{"num_hidden_layers": 24, "hidden_size": 256, "num_attention_heads": 2, "num_key_value_heads": 2, "head_dim": 128, "intermediate_size": 1280, "vocab_size": 4096, "hidden_act": "tanh_gelu", "norm": "layernorm", "norm_place": "pre", "norm_eps": 1e-05, "positions": "learned", "qk_norm": false, "attn_scale": 0.0884, "bias": "all", "tie_word_embeddings": true, "parallel_block": false, "init": "uniform", "init_std_qkv": 0.0224, "init_std_o": 0.0, "init_std_up": 0.0224, "init_std_down": 0.0, "optimizer": "soap_variant", "learning_rate": 0.00797, "beta1": 0.95, "beta2": 0.99, "weight_decay": 0.057, "lr_head": 0.00879, "warmup_steps": 200, "schedule": "wsd", "decay_fraction": 0.691, "decay_shape": "linear", "final_lr_fraction": 0.0, "batch_tokens": 262144, "max_seq_len": 1024, "doc_mask": true, "train_tokens": 1125000000, "max_steps": 4292, "dataset": "wikipedia_en"}
Each number is 128 + 32 x the weight over its row's rms, rounded and kept within 0 to 255. Layers, rows and columns count from 0. The size above them is the row's rms in percent of the matrix's.

# layer 20 MLP down (transposed), 1280x256, rms 0.249, rows 641-665, columns 64-127
size [ 95  94  94  97 105  94  99 111  89 113 103  96  97 112  89 105  96 106  96 107 109  94  95  90 108]
[[142 105 124 121 133 151 178 113  93 109 113 128  96 131 163 179 118 129 101  97 113 103  72 129  72  95  76 158 127 121 163 115 177 205  92 112 150 164 200 155 104 103 112 100 145 126 133 155 156  68 153 145 169 163 111 113 130 151 136 179 161 148 165 139]
 [150 179 156 105 140 160 170 137 127 149 105 154  88 132 140 170 141 171 118 133 119 117 136 154 156  74 171 123  84 161  99 114 101 152 116 205 102 122  90 110 119 101  70 134  43 140 180 132 163 165 104 156 135 103 130 135 188  79 145 150 178 136  59 148]
 [104 161 123  97 113 156 115 136 145 159 158  87 123 107 150  93 127 110 141  86 148 107 112 102  93 144 194 139 172 104 113  98 146 129 143  93 126 112 104 137 173  95 204 166 122 135 179 173 119 122 106 147 140 178 106 136 108 139 132 165 146 121 124 162]
 [134  98 146 174 155 104 169 149  64 158 135 102 159  90 114 143 122 127 140 146 150 142 120 117 145  93 166 140  80 118 110 190  69 102 166 134 122 118 108 155 140  88 185 163 132 106 124 202 163 122 151 134 169 155 166 109 143 108 115 160 142  84 143 146]
 [135 141 187 162 132 140 125 188  71  48 155 102  67 175 216 138 126 152 174 100 150 114 127 157 158 142 106 111 146 135  76  98 117 104 156 127 144 102 147  99 178 134 155 159 107 116 123 165 214 119 139 137  95 121 242 152 100 101 111 156 159 125 154 132]
 [ 80 163 189  49  98 100 127 148 162  72 124 123 118 169 182 135 162 134 154 110 114 148 126 137 152 161 145 129 204 141  85  31  82 113 106 114 150 116 141 103  96 117 130 105 113 118 175 101 142 167 113 204 110 125 125  96 161 184 183 169 149  95 131 135]
 [101  99 168 117 179 102  86  81 144 137 139 130 149 119 161 123 183  89 157 119 136 161 113 180 113 175 149  54 108 140  85  92 163 125  75  87 126 108 129 112 107 150 133 120 120  55 136 137 125 130 145  91 123  68 101 103 165 106 151 144 103 104 130 156]
 [142  92 102 146 131 104 158 151 106 161 132  91 123  94 121 182 147  92 112 135 147 214 128  98  94 140 120 132 173 122 188  86 119 116  84  94  94 132 116 107 122 158 123 142  77 125 125 173  87  72 127 138 136 124 139 137  52 189 184 153  58 158 166  86]
 [122  98 144 173 121 126 136 122 158 144 124 177 162 158 130 140 119 157 163 111 121 172 127 137 110 142 146 174 143 168  66  99 127 120 113 161 101 125 178  80  97 128 188 173 182 106 125  96 161 128 115 130 119 133 121 161 104 104 126 176 151 120 161 140]
 [ 77  73 165 161 101  95 140 159 133 111 139 213 113 106  90 151  85 160 109 113 110 110 129 105 101 124 108 128 131 103 102 173 125 127 113 138 115  77  77 134 145 139 146 139 115  82 137 167 110 126  91  99  53 138 137 156 113 174 151 147  92 128 116 124]
 [ 90 108  84 102 115  93 136 113 145 120 148 131  89 119 151 125 112  98  92 127 160 130 159 137 132 102 131 138 129 209  98 110  88 101 145 112 147 128 171 146 135 141 106  66 158 151 129  46  98 192 214 122 132 108  60 164 120 172 126 135 133 135 157 106]
 [164 107  96 155 146 173  66  85  82 116 115 106 108 135 148 102  88 139 100 137  79 158 144  94 141 126 135 136 136 120 149  85 103 161 142  88 129  76  74 123  87 120 170 131 182 108  91 143 155 144 154 118 149 101 150 100 109 106 124 148 123 127 108  63]
 [191 152  78 150 101 162 156 113 111 131 158 143  79 145 126 164 114 141 120 129 143  81 129 128 144 105  95 170 134 150 111 115 162 152 111 109 143 122 174 113 101  91 161  75 177 164 121 151 125 179 176 103 121  92 111 169 153 209 110 117 107  97 182 146]
 [159 136  77 177 132 100 176 130 127  90 154 108 101 158 196  99 151 161 109 205 203 137 108 142 148 127 119 120  71 136 115 140  61 153 148  83 115 110 184 117 129 102 129 131  68 160 140 154 132 171 153 148  98 142  93 121 121 184 141 175 175 169 118  99]
 [ 92 158 180 165 151 131 104 106 157  94 100  80 134 179 169 143 124 147 148 100  67  66 146  97 123 143 163 169 218 134  90 116 180 151 116 114 136  98 160 145 132 130 153 161 152 151 143 101 139  91 138 133 146 104 164 164 165 131 143 197 101  76 162  67]
 [101 131 166  71 135 170 106 150 160 169  96 121 118 125 113 100 211 135 133 135 100 100 102 113 121 121 110  64 158 140 128 170 159 160 145 102 131 113 129  78  88 105 128 182 109 107 125  79 157 156 125 105 111 119 174 164 117 158 153 154  86 183 142 118]
 [101 140 114 147 168 125 144 121 117 168 143 130 173  95 153 115 165 133 116 128 176 127 130 139 121 118 156 106  66 166 115  96 142 119  79 114 124 190 146 189  93 158 149 135 147  94 127 183  93  79 116 116  90 135 121 118 119 178 116 139 117 184 165 179]
 [178 128 169 127 190 136 138 158 111  63  63 126 109 133 158 106  98 151  84 143 186 161 103 139 109 154 110 134 139 130 130 107 164  75  45 162 163 175 202 167 141 156 171 143  99 138 143 164 141 128 123 143 107  97 141 102 128 108 111 165 145 109 169 152]
 [123 148  54 161 139 177 113  86 110 145 112 146  97 170 133 133 124 126 131 115  76  79 117 164  93 175 117 110  81  92 158 154 148 124 210 147  95 109  97 177 145 160  92 151 124 215 138 140  97 144  99 133 101 163 115 142  89 111 111  91 106  44 109 163]
 [108 153 116 136  99 126 171 175  76  83 138 134 177 120 118 122 149 117 125 139 173 104 138 115 161  66 170 177 189  86 111 115 110 120  61 177 118 137 113 123 105 138 105 109  91 115 104  98 127 129 175 188 138 205 112 121 119 139  74 148 132 106 103 134]
 [ 88 109 134 126  71 117 115 151 100 163 138 127 120 104 121 117 171 123 136 155 134 135 184  95 167  97 137 101  93  93 167 170  75  96 138 119 120 114 139 111 116 122 120 167 110 150 136 132 107 131 138  96  98  81 198 137 121  62 138  95 108  96  63 146]
 [195 148 122 144 137 180  85 100 127  75 150 142  89 144 106  94  79 111 108  95 142 135 102 129 127  77 128 100 227 156 115 112 190 170  98 126 147 131 145 188  97 109 151 116 100  58 145 127 102 179 104 123 138 114  63 181 139 142 159 149 137 151 172 120]
 [177 122 116 195  67  97 133 105 127 179 179 134  85 111  99 140 125 177 129 138 174 149 115 139 130 115 138 116 175 106 155  69 127 140 133  92 109 144  71 102 149 135 110 166 131  89 134 143 138 150  80 189 122 107 125  74 142 127 123 140 123  71 130 149]
 [118 123  82 144 171 141 130 131 127 130 129  92 159 136 129  98 155 129 143  60  95 168 156 127 114 114 136 117 141 120 181 116 157 156 160 166  65 152 108 156 151 169 121  77 102 108  79 184 105 165 108 118 126 114  97 125 107 120 179 117 130  85 191 154]
 [143 165 141  99 112 101  92 133 126 223  83  96 174 129 137  95 152 115 142 108 100 149 137 108 126 205 170 135 151 155  33 164 172  51 100 149 124 139 169 101 124 156  46  72 132 161 143 132 117 104 119 164 132  53 147 185 122 130 109 145 174  99 112 151]]
# layer 20 MLP up, 1280x256, rms 0.219, rows 642-665, columns 64-127
size [ 97  88 102 105  96 103 101  92 106 103  99  99 116  93 104  96 104  98 113 102  96  91  92 100]
[[118 124 151 133 174 104 157 148 180 149 120 145 105 154 131 136  93 101 134 102 105 119 157 162 154 153  85 120 132 167 112 141 120  87 170 124 173 128  99 167 146 108 112 128 128 105  96 102 112  76 143 132 144  92 111 137  70 119 107 146  75 103 158 119]
 [133  73 116 157  51 156 111 151 126  96 168 179 149  92 162 157 153 170 135 143 133 114 151 136 179 152  73 147 129 162 164 112 100 132 124  47  84 104 181 132 102 100  95 112  97 142 104  90 153 132 143 109 141  53 167 143 148 175 109 166 142 145 139 144]
 [177 129  99 183 108 135 102 130 144  72 131 152 107  57 120 174 162 145 111 149 114 150 136 200 109 149 121 121 134 145 138 119 128  93 136 126 124 113 129  89 136 167 111 133 160 119  84 110 101 151 132 129 116 111 119 104  93  74 122 137  80  82 126  62]
 [142 141 149 110 113 113 148  74 106 100 129 159 182 167  76  81  91 162 138 138 114 156 101 124 156 109 167  97 119 119 165  47 117 117 115 136 171 122  71 128 105 130  83 120 139 164 138 108 121 101 153 165 162 134  74 149 174 128  93 133 152 160 100 141]
 [139 131 110  99 138 130  89 136 165 112 201  89  96 147 112 111 157  96 146 103 166 172 128 177  64 113 148 179 105  81 142 167  93 162 125 132 122 144  92 187 118  71  97 124 128 164 160 187 108  59 142 167 153 141 129  54 123 137  66 104 177 180  69 137]
 [165 133  84 149  92 150 135 121 132 175  97 144  69 174 121  94 157 159 153  96 109 136 170 144 121 179  61 128 161 155 152 134 119 122 151 168 158 142 131 102 162 123 101 132 138 154 114  85 113 169 134 141 147  85 134 158 151 175 133 138 179 102  94  70]
 [135 187 134 108 181 133 115 164 187 126  95 151 132 181 133 163 118  78 160 151 155  95 103 136 174 159  83 113 149 159 112 162 157 120 136 107  54 127  89 161 111 117  88  88 151 140 109 119 167 132 125 170 147 171 133 127 131 169  71 130 155 129 109 160]
 [138 138 160 127 163 128 126 117 206 195 119  64 129 186 137 136 137  65 103  94 133 122 126 155 117 114 130 114 137  60 107 122 123 106 102 114 130  77  88 109 128 134  86 116 158  68 107  95 103 118 151 159 176 137 130 131 140 130  76 142 135 111 142 143]
 [102 166  66 152 137 112 153 173 182 152  80 157 150 169 198 140 128 124 159 123 104 130 143 129 135 119 130 141 154 132 167 149 127 165 105  88 153 124 119 145  96  87 124  66 103 103 153 116 176 124  90 133 145 145 153 113 142 159 121 128 155  78 126 137]
 [ 96  99 104 177 209 127 135 139 176 157  79 159 177 166 157 103 130 158 147 143 104  33  99 128 108 116 112 164 130 121 106 122  93 118 144 103 106 147  88 139 139  75 144 113 162 126 120 119 163 116 141 127 143 141 116 112 120 173 172  89 124  97 146 102]
 [106 143 166 210 142 113 120 166 108  98 128  99 137 102 171 139 167 140 115 133 121 147 202 158 154 153 132 188 127 161  91 147 102 117 133 116 156 151 191 125 217 112 148 144 123 167 136  68 130 128 101 111  97  89 181  55  64 123  72 172 117  77 116 152]
 [135 105 213 138 159 146 105 151 114 121 122 156 172 127  74 121 157 119 150 136 106 140 147  98 131 163 135 147 134 112 119 166 116 125  89  71 112 147 127 121 141 131 143  97 110 153  97 145 117 126  59 111  72 186  77 134 139 130  86 118  39 150  89 123]
 [110 122 121 145 100 104 117 158  89  52 140 140  87 135 132 145 164 149 125 109 118 219  95 125  87 107 129  62 128 144 165 137  73 125 121  88 136  74  92 104 186 108  83  95  93 103 158 130 169 136 133  78 110 113 100 125 160 149 168 140 131 127 126 184]
 [116 100 121 123 130 143 115 155  63 149 149 114 107  95 109 129  84 107 146  86 122 233 142 110 199  81  89 103 103 103 163 138  97 154 142  98 123 212 106 167 187  74  54 117 185 108 148 100 116 114 126  99  60 175  96 148 117 102 137  96 149 164 126 191]
 [ 99 144 121 134 105 124 128 153 110 100  93 129 151 136 112 158 175 138 171 214  35 171 129 105 124  96 148 142 181 131 107 131 154  92 135 105 159  65 105 153  44 175 170 116 131 113 126 136 117 113 136  99 107  80  82 162 165 166 109 196  90 122  98 141]
 [169  38  99 118 122 177  87 105 129 124 103 108 138 111 128  72 135 147  75 169 109 134  98 155 106 142 122 187 103 151 107  92  87  80 136  99  87 177  97  99 120 132  85 118 107 128 138  97 192 173  67 142 148 102 217 162 112 173 130 186 117 109 106 163]
 [113 145 135 152 120 117  84  97 127 117 155 125 115 190 171 123 125 130  94 116 131 123  91 134 152 116  86 116 145  84 107 106 161 157 127 133 133 128  88  97 134 154 198  68 114 129 116 150 137 129 162 132 125  62 153  93 140 127  87  86 101 138  88 125]
 [181 162  86 166 114 100  83 155 131 123 122 124 127 163 117 130  91 157  70  95 107 107 121 105 142 114 102 113 104 105 109 106 101 106  88 132 159 121 143 136 154 126 150  93 153 123 116 160 109 156 133 133 100 147 200 132 176 180 112  94 115 147 120 156]
 [138 118 147  90 128 154 110 147 148 102  39 135 143 145 184 162  88 130 169 128 101 103 113 105 112 139  73 119 149 115 188  81 135 158 119 126 169 173  83 124  82 112 132 125 117 137 112  93 136 195 177 107 169 139 119 132 102 103 101 143 149 126 122 134]
 [141 110  55  87 125 121 104 147 132 142 121 128  89 133 153 157  96 116 144 179 113 116 133  90 134 149 128 166  76 122 100  98 159 175 179 149 123 109 116 208 137 125 108 171 160 195 112 153 107 162 102 186 132 138 122 164  88 154 109 176 125 115 148 141]
 [103 159  94 134 125 118 118 150 157 166 124 167 138  98 131 120 205 107 160 146 133  84 147  90 175 154 160  91  94  46 141 202 132 164 143 129 153 143 121 113 143 110 110 140 117 115 116 118  83 147 120 111 143 158 128 105 138  80  85  96 109 115  70 113]
 [155 132 102 152 110 146 126  38 147 176 107 157 151 122 129 113  87  81  90  91 134  74  98 137 141 148 138 171 122 151  58 146  57  80 188 120 118 116  96 123 112 141 104  85 157 106 187 148  89 104 127 127 161 110 101 196 190 138 158 169 133 175 132 109]
 [144 161 126  98  93 170 144  96 155 137 142 131 111 116 102 140 142 108  98 134 125 145 121  40  76 128  94  97 140  91 134 190 122 181  47 149 174  91  86  76 123  48 129 124 119 115 118  99 133 160 151 116 134  73 118 141 152 173 173 126 143 164  81 126]
 [151 109 134 137 142 127 109 173 130 130 144 162  97  87 139 160  98 103 118 127 145 142 120 101 167 126 137 107 102  97 195 137 112 132 187  99  91 111 126 162 116 167 130 139  65 117 125 131 101 151 114 115 115 152  99 131 101  79 115 132 109 150  92 188]]